{"num_attention_heads": 4, "norm_place": "pre", "extras": ["some layers without positions", "local attention windows", "shifted keys", "gated attention", "value embeddings", "hashed n-gram embeddings", "an embedding shortcut", "learned residual scales", "skips across layers", "capped logits"], "init_std_up": 0.0238, "optimizer": "adamw", "beta2": 0.99, "dataset": "wikipedia_en"}
Each number is 128 + 32 x the weight over its row's rms, rounded and kept within 0 to 255. Layers, rows and columns count from 0. The size above them is the row's rms in percent of the matrix's.

# layer 19 MLP down (transposed), 1536x384, rms 0.0722, rows 1036-1067, columns 336-383
size [106 100 106 100 109 109 114 107 105 104 107  95 104 101 106 100  27 108  97 107  98  26 107 107 101 103 105  96 103 102 103  89]
[[165 147 113 189 142 125 117 147  86 133 140 104 130 136  70  96 119 141  97  91 145 172 163 116 141 101  97 122 158 197 208 146  54 117  32 131 120 166  63 192 113 117 121 117 157  94 132 117]
 [119 147 127 161 130 100 145 170 167 193 106 169 109 126 117 130 122  78 120 126 103 196 149 176  80 168 103  58 115 139 122 146 106 135 127  90 125  97 106 159 109 166 134 136 110 124 104 176]
 [112  78 119 121 163 130 118 130 123 147  97 132 117 129  58 212 137 133 132 108 114 139 135 115  78 124 131 120 141 141 124 127 105 155 136 123 153 109 156 126 103 104 152 144 146  88 121 119]
 [106 135 110 176 160  96 121 138 118  82 118 145 114 104  79 149 162 113 153 144  68 126  85 146 103 138 127 136 113 124 153 130  80  65 142 176 174 120  83  61 126  86 136  62  90  90  90 111]
 [122 119 126  70  73 141 114  77 186 158 126 150 141 122 103  93 105  94 113 172 136  89 196 156 127 142 154 131 139 118  93 156  95 167 119 181 144 147 106  73 151 115 124 148 120 147 104  84]
 [150  88 104  99 141 101 123 139 151 123 203 120 125  92 176 149 100  99 155 123 191 141 159 108  85 138 133 123  90  83 113  58 118 104 130 175  60 148 133  79 148 129 106 100 128 165 177 165]
 [173 150 175 133 139 121 150  88 113 115 107 132 113 131 180  93 143 137 114 119 155 100 157 158 149 110  73 102 164 102 180 134 122 164 115 144 137 140 111 150 100 133  45 131 102 124 106  63]
 [157 191 141 177 135  74 137 129  92 111 135 130 162 162 137 110 165 164 118 129 155 135  89 102 102 130 109  74 165 115 177 132 101 138 114 144  70 133  86 157 142  89  98 174 158 125 114 116]
 [ 93 108  76 124 157 123 179 183 191 161 136 163 110  55  55 147  63 124 138 109 101 114 173 212  95 146 139 135 136 102 141 104 134  99 135 142  92 144 176 134 131 110 102 140 115 113  86 146]
 [157  52 147 173 114 148 113 159 150  94  96 145  86 108 131 102 130 142 158 155  87 119 137 129 121 146 123 147 110 123  98 142 126 108  72 171  66  45  95 153 144 154 119 186 135  89 134  99]
 [ 95 108 107  38 189 134  97 139 151 110  51 100 117 166 109 143 125 132 144 191 125 114 117 152 166 120  94  84 117 148 162 156 121  88  87 164 129 150 112 140 135 110 125 143 104 160 114 139]
 [ 65 105 132 202  98 114 133  80 159 154 149  72 110 150 148 120 118 117  90 108 115  88 154 159 134 148 122 115 129  95  70 183 163 125 134 102  54 138 205 137 120 104 143 161 122 124 121  78]
 [228 138  95 107  73  65 158 138 109 125  99 120 155 165 149 127 133 164 205 138 140 158 123 121 155  90 131 132 136 124 118  72 147 143 172 167 117  60 153 121  85  96 181 149 164 186  99 172]
 [116 165 141 117 172 173 120 114  85 117 126  68 128 188  90  74 105 182 206  85 132 149 178  68 188 121 110 163 131  96 125 160 132 128 116 202 110 118 120 100 132  87 109 153 128  95 142 156]
 [100 135 162  80 106 131 154 144 153 130 143 148 121 205 173 171 118 127  32 116 146 114 126  84 121 166  79 173 129 124 114 191 136 135 170 171  99 127 148 158 163 160 152  80 141 119 103 116]
 [141 119 102  94 121 117 131  79 135 110 180 187 165 133  83 103  88 101 106 115 117 163 128 123 164 153 150 133  83 193 198  89 180 135  59 185 179 175 149  97 127 119 117 165  99 141 140 105]
 [112 147 212 109 130 156  85 121 125 122 107 127 133 164  98 145 112 153 128 148  99 155  95  95 137 212 183  77 110  95 135 112 127  86 131 123 141 116  82 157 123  15 130 169 126 151 112 122]
 [139 161 132 173 137 134 188 151 123 129 127 162 163 138 115  98 131 109 154 113 204 115 151 116  74 159 189 159 156 169 159 141  97 148 104 181 105 141  62 175 145 175 110 163 148 125  93 142]
 [108 116 124 126 150 128 199  79  90  97 116 142 154 146 137 186 119 141 152 164 146 140 143 153  81 128 102  92 138 172 121 119 137 116 150 125 136 132 120 161 117 134 150 130 126 111  92  90]
 [177 131 111 178 129 120  95 200  81 158 110  66 181 144 105 108 139 138 149 123  80 158 113 144 144 128 128 121 158 112 106 121  86 128 134 104 140 114 161  75 193 133 150 176 156 161 125 103]
 [125 133 112 188 101 109 117 169 114 109 101 199 112  93 165 109 112 107  86 218 139 128  82 126 120 112 107 168  99 163  97  88 138 137  94 128  69 130 124 188 126  82 106  66 143 127 186 121]
 [144 120 102  82  96 134  93  79 143 105 157 137 166 138 147 103 162 101 164 111 114 134 159 142  96  38  96 186 113 113 120 131 124 153 199 169 177 130 113 134 119 147  97  98 125 115 131 101]
 [123 199 111 132 182 110 137  96 166  89 116 140  99 167 121 122  78 182 116 113 131 118 129 129 160 149 150 146 148 100 142 139 165 111 113 152  63 137 123 177 166  81 154 187 139 159 113 137]
 [107 112 157 163 120 151 127 180 131 110 128 167 142 119  91  80  77  95 177 138 123 127 147 122 153 109 101 137 151 107 179 204 181 101 110 111 119 108  67 115 166 113 112 138  99 122  59 158]
 [112 158  99 132  93 159 150 147 105 118 145 126 135 131 147 128 151 127 100 137 130 129 119  79 126 143 122 152 134  80 108  82 152 187 109 139 119 213 158 135 203 113 129  95 117 110 150 104]
 [ 94 106  96 154  82 112 140 124  91 108 179  17 114 140 116  88 166 101 127 125  83 111 150 177 124 171  98 112 145 104 238 146  96  98 175  84 127 163 103 111 141 108 154 120 154  86  99 146]
 [142 169 103  32 151  99 135 100 117 168 153 149 162 121 123  54 123 138  44 158 143  96 114 163 130 165 134 111  99 165 133 105 127 144 145 142 196 140  93  76 135  54 139 109  89 121 111 173]
 [149 193 115 144 196 150 141 128 109 122 147 137 160 150 126 132 185 125 164  93 197  58 163 116 104 152 133 134 131  53 135 157 109 107 126 146  72 142 155  80 157  95 150 129 129  96 105  86]
 [135 143 177 189 190 147 174 137 152 154 123 141 131 137 142 105 161 172 121 126  85 102 174 169 191 102 155  78 119 159 139 104 132 137 140 127 178 179 151 104 121 134 114 164 137 112 100 134]
 [118 125  86  75 108 130  25 135 101 114 118 121 152 152 111 119 128 149 148  62  74 131 172 115 105 190 107 118  83 111 118 122  92 112 128 110 127 162 126 146  96 168 147 118 133 188 164 167]
 [124 122 103  53 115 116  97 154 125 109  97 182  91 114 128  95 174 132 136 162  99 148 150 114 100 114  86 103 167 129 144 126 132 134 161 145  74 116  80 141 138 170 141 107 167 122 108 124]
 [166  83 136 135 197  67 149 159 136 129  94 113 155 139 123 151  82  80 183 132 134 148 145  91  57 163 146 119 125 144 168 113 140  89  97 126 102 141 126 115 135 129  72  73 188 159 131 125]]
# layer 19 MLP up, 1536x384, rms 0.0782, rows 1037-1068, columns 336-383
size [ 96 106  98 109 115 114 107 105 100 105  95 104  98 109 100  39 109  95 112  94  35 112 110 101 101 107  95 101  99 102  89  95]
[[ 76 137 131  88 155 104 122 178 154 131 191  95  71 163 102 143 102 133 102 122  58 121 133 135  90 130 156 130 135 114 153 116  92 126 199 137 172 165 130  99  50 164 151 105 103  88 127 149]
 [130 127 122 135 109 132  93 100 128 122 104 162  98  94 122 149 168  98 113 123 100 148 111  81  99 168 130 127  92 100 133  99 137 172 119  70 166 144 142 144  98  96  91 138  97 142 206  82]
 [152 154  24 157 126  97 135 149 136 186 136  85 148 168 140 174 189 143 132 208  96 140  72 205 117  80 121  89  61 154  75 132 100  93 142  95 128 112 127  96  52 142 101 120 108 163 100 130]
 [ 76  71 117 151 102  91  83 105 172 134 165 133 120 124 111  95 147 173  60 102 113 159  88 181  84 135 148 142 128 109  96 141  79 151 177 168 107 169 171 116  90  95 159  84  92  86 102 182]
 [194 120  33 123 118  94 124 125 173 137 142 111 166 104 150 140 130 152 137 138 121 185 139 146 141  89  98 126 107 113 190  98 130 139 159  63 114 154 114 157 171 107  83  84  73  91 128 130]
 [103 161 131 109 157 109  98 166 190 148 179 131  95 133  97  72  94 128  69 212 169 189 185  70 128 114 154 115 110 137 101 121 144 135 199  86 112 179 161 128 131 151 132 152 104  89 141 172]
 [135 121 112 155 159 113 152  96 143 172 148  80 104  92 132  73  79 151 157 142 112 178 131 140  94 103 129  57 173 129  96 147 122 103 148 132 105  90 123 190 189  92  88 132 114  94 195 147]
 [144 136  83 162 133 146 149 196 171 121 153 140  87 137 113 106 140 140 135 124 114 138 130 175 140  96 146  77 133 187 131 105 114 119 169  96 105  94 144 128 110 164 118 132 129 156 123 124]
 [152 149 176 111 142 135  68 155 132 128  99 100 132 129 136 190 146 117 133 126 133 166 103 144 164 139  83 145 131 114 118 147 158 178 127 100 124  93 136 103 127  72 173 200 107 148 152 102]
 [ 88 104 123 172 127 120 152 194 138 127 122  85 129 132 135 125 192 176 121 169 115 121 119 144 122  85  97  93 120 147 102 111  72 114 138 174 143 157 117 121 154 154 150 215  86 110 109 140]
 [140 133 157  85 135 142 133  86 102 140 140 131 114 152 156 163  63 161 131 189 156 180 129 122 134 118 151 140 150 170 140  96 120 120 126 126 120 148 111  94 147 157 134 137 137 209 101  92]
 [131 163 121  87  84  67 180 161 112 141 153 124 131  79 182 132 146 160 123 126 141 183 105 119 159 100 128 137  61 107 135  99 195 160 162  95 111  95 171 158 110 203  90 179 182 131 110 175]
 [ 96 159 137 123 155 140 167 140 168 116 144 117 156 160  91  98 156  92 199  98 114 188 142 139 132 154 119 143 152 116 137 138 192 140 151 123 139 172 191  79 132 162  87 209 113  98 163 113]
 [137 112 138  86 102 179 196 114 127 179 108 172  98 124  78 144 139 123 144 104 139 135 115 173 128  85 118 182 119  50  33 168 111 115 160 106 162 202 150 102 145 205  18 126 111 139 150 142]
 [111 105 107 102  63 124 130 160 162 151 203  88 115 104 112 117 113 129  94 136 104 121 154 186  90 138 164 131 117  76 105 142 112 114  94 174 123 143 149 163 108 155 114  95 131 137 128 112]
 [119 205 119  98 140 118 142 104 127 114 156 108 164 121 126 190 129 165 151 129 156 175  92 155 138 159 108 158 120 127  98 122 138 152 160 121 182 115 152 137 139 133 113 108 114 109 181 128]
 [148 173 114 133 137 147 151 124 174 139 130 121 150 177 142 140 113 148 102 119 131 105 124 175 127  75 120 171 107 170 100  99 149 149 176 149 126 187 128 119 135 211  71 131 109 148 162 119]
 [140 144 148 140 123 144 164 138 138 127 160 227 101 145  94 176 117 169 155 147 130 128  93 137 115  82 161 136 131 152  95 143 113 158 124 177 193 158 119 169 101 135 190 126 120 124 125 147]
 [149 120 136 106 118  35 160 200 145 110 180  98 120 173 155 142  98 104  90 145  84 190  94 154  99 199 127 140 124  91 142  61 104 161 119 123 132 166 138 134  90 139  99  95 113 118 167 167]
 [130 133 145 152 187 132 175 154 166 123 127 129 106 157  95 101 104 152 133 129 133 109 144 146 113 174 132 129 124 190 151 135 110 157 180  87 179 187 109 138  99 123 112 128 119 190 187 102]
 [ 77 148 118 110 173 124 142 157 130 142 156 170 121 143 178 163 141 215 100 158 105 164 116 139 109 117 114 130  71 160  93  71 114 118 136 136 199 133 200 164 146 151 115 155  95 146 143 147]
 [141 118  82  78  88  93  80 128 123 132 114 101  68 132 128 103 118 157 173 113 194 147 151 179 179 152 119 103 146 143 106  90 107 126 142 102 118 174 113 130 213 187  59 111 157 136 134 121]
 [155 112 193  92 132 106  99 182 111 169 138 118  81 165 110 131 140 108 141 185  78 143  93 156 148  92 185 150 149 135 167 168 116 129  57 127 106 151 121 109 130 107 112 155 133 128 132 135]
 [115 125 115 135  90 140 182 144 175 161 109 155 156 134 141 183  84 139 103 164 126 160 125 103 131 129 104 114 110 117 140 119 126  94 108 131 198 132 132 163 140 164  94 142 117 136 137 132]
 [142 143 127 137 137 153  89 124  98 148 232 114 110  72  88 153 101 110  85  98 101 130 107 112  88  92  75 134 111  71 153 157 136 132 164  91 105 134 134 131 147 138 116  73 128  85 137 185]
 [105 114 119  83 137 144 169 128 176 144 189 120 140 129 108 142  79 139 147 158 147 142 143 125 107 137 107 201 101 145 167  93 117 149 103 134 146 190 160 143 100  96  78 107 133 132 102 104]
 [110 149 156 139 140 118 198 132  95  96 147 132 117  65 135 126 140  94 125 127  82 152 119 165 113 168 161  76  71 190 127 151 122 123 122  93 200 128 143 120  70 168 132 180 144 196 112 146]
 [ 88 107 134 131 141 105 126 115 138 161 107 140  93 106 133 118 148 167 141 138 124 149 147 151 155 107 154 109  94 153 128  67 140 206 122 189 128 167 120 166 125 212 132 191  82  83 113 179]
 [119 131  39  94 183 108 148 110 145 129 130 139 119 102  74 142 139 167 135 141 128 140 140 154 123 145 170 109 136 186 108  56 105  55 149  66 138 177 152 225 120 184 143 131  61  99 105 151]
 [139  70  78 104 108 119 195 159 178 126 156  90 155 138 165 172 151 121 138 156 164 138 115 158 178  85 100 107 106  54  94 155 106 119 108 112 104 165  88 105 128  85  79  96 124  88 130 137]
 [ 61 154 101 189  94 170  90 142 173 132 115  86 139 178 113 180 135 131  80  65 160 105 135 188 173 116  74 103 110 111 110 134 101 184 169 139 183 109 138 166 116 113 164 173  94 109  96 166]
 [ 79 154 105 120  78  87  99 179 112 107 134 106 175 166 132 150 169 113  96 123 142 162 118 145 118 128 167 163  77 166  96 131 142 114 199  79 165  99 148 157 109 215 140 155  94 178 132 123]]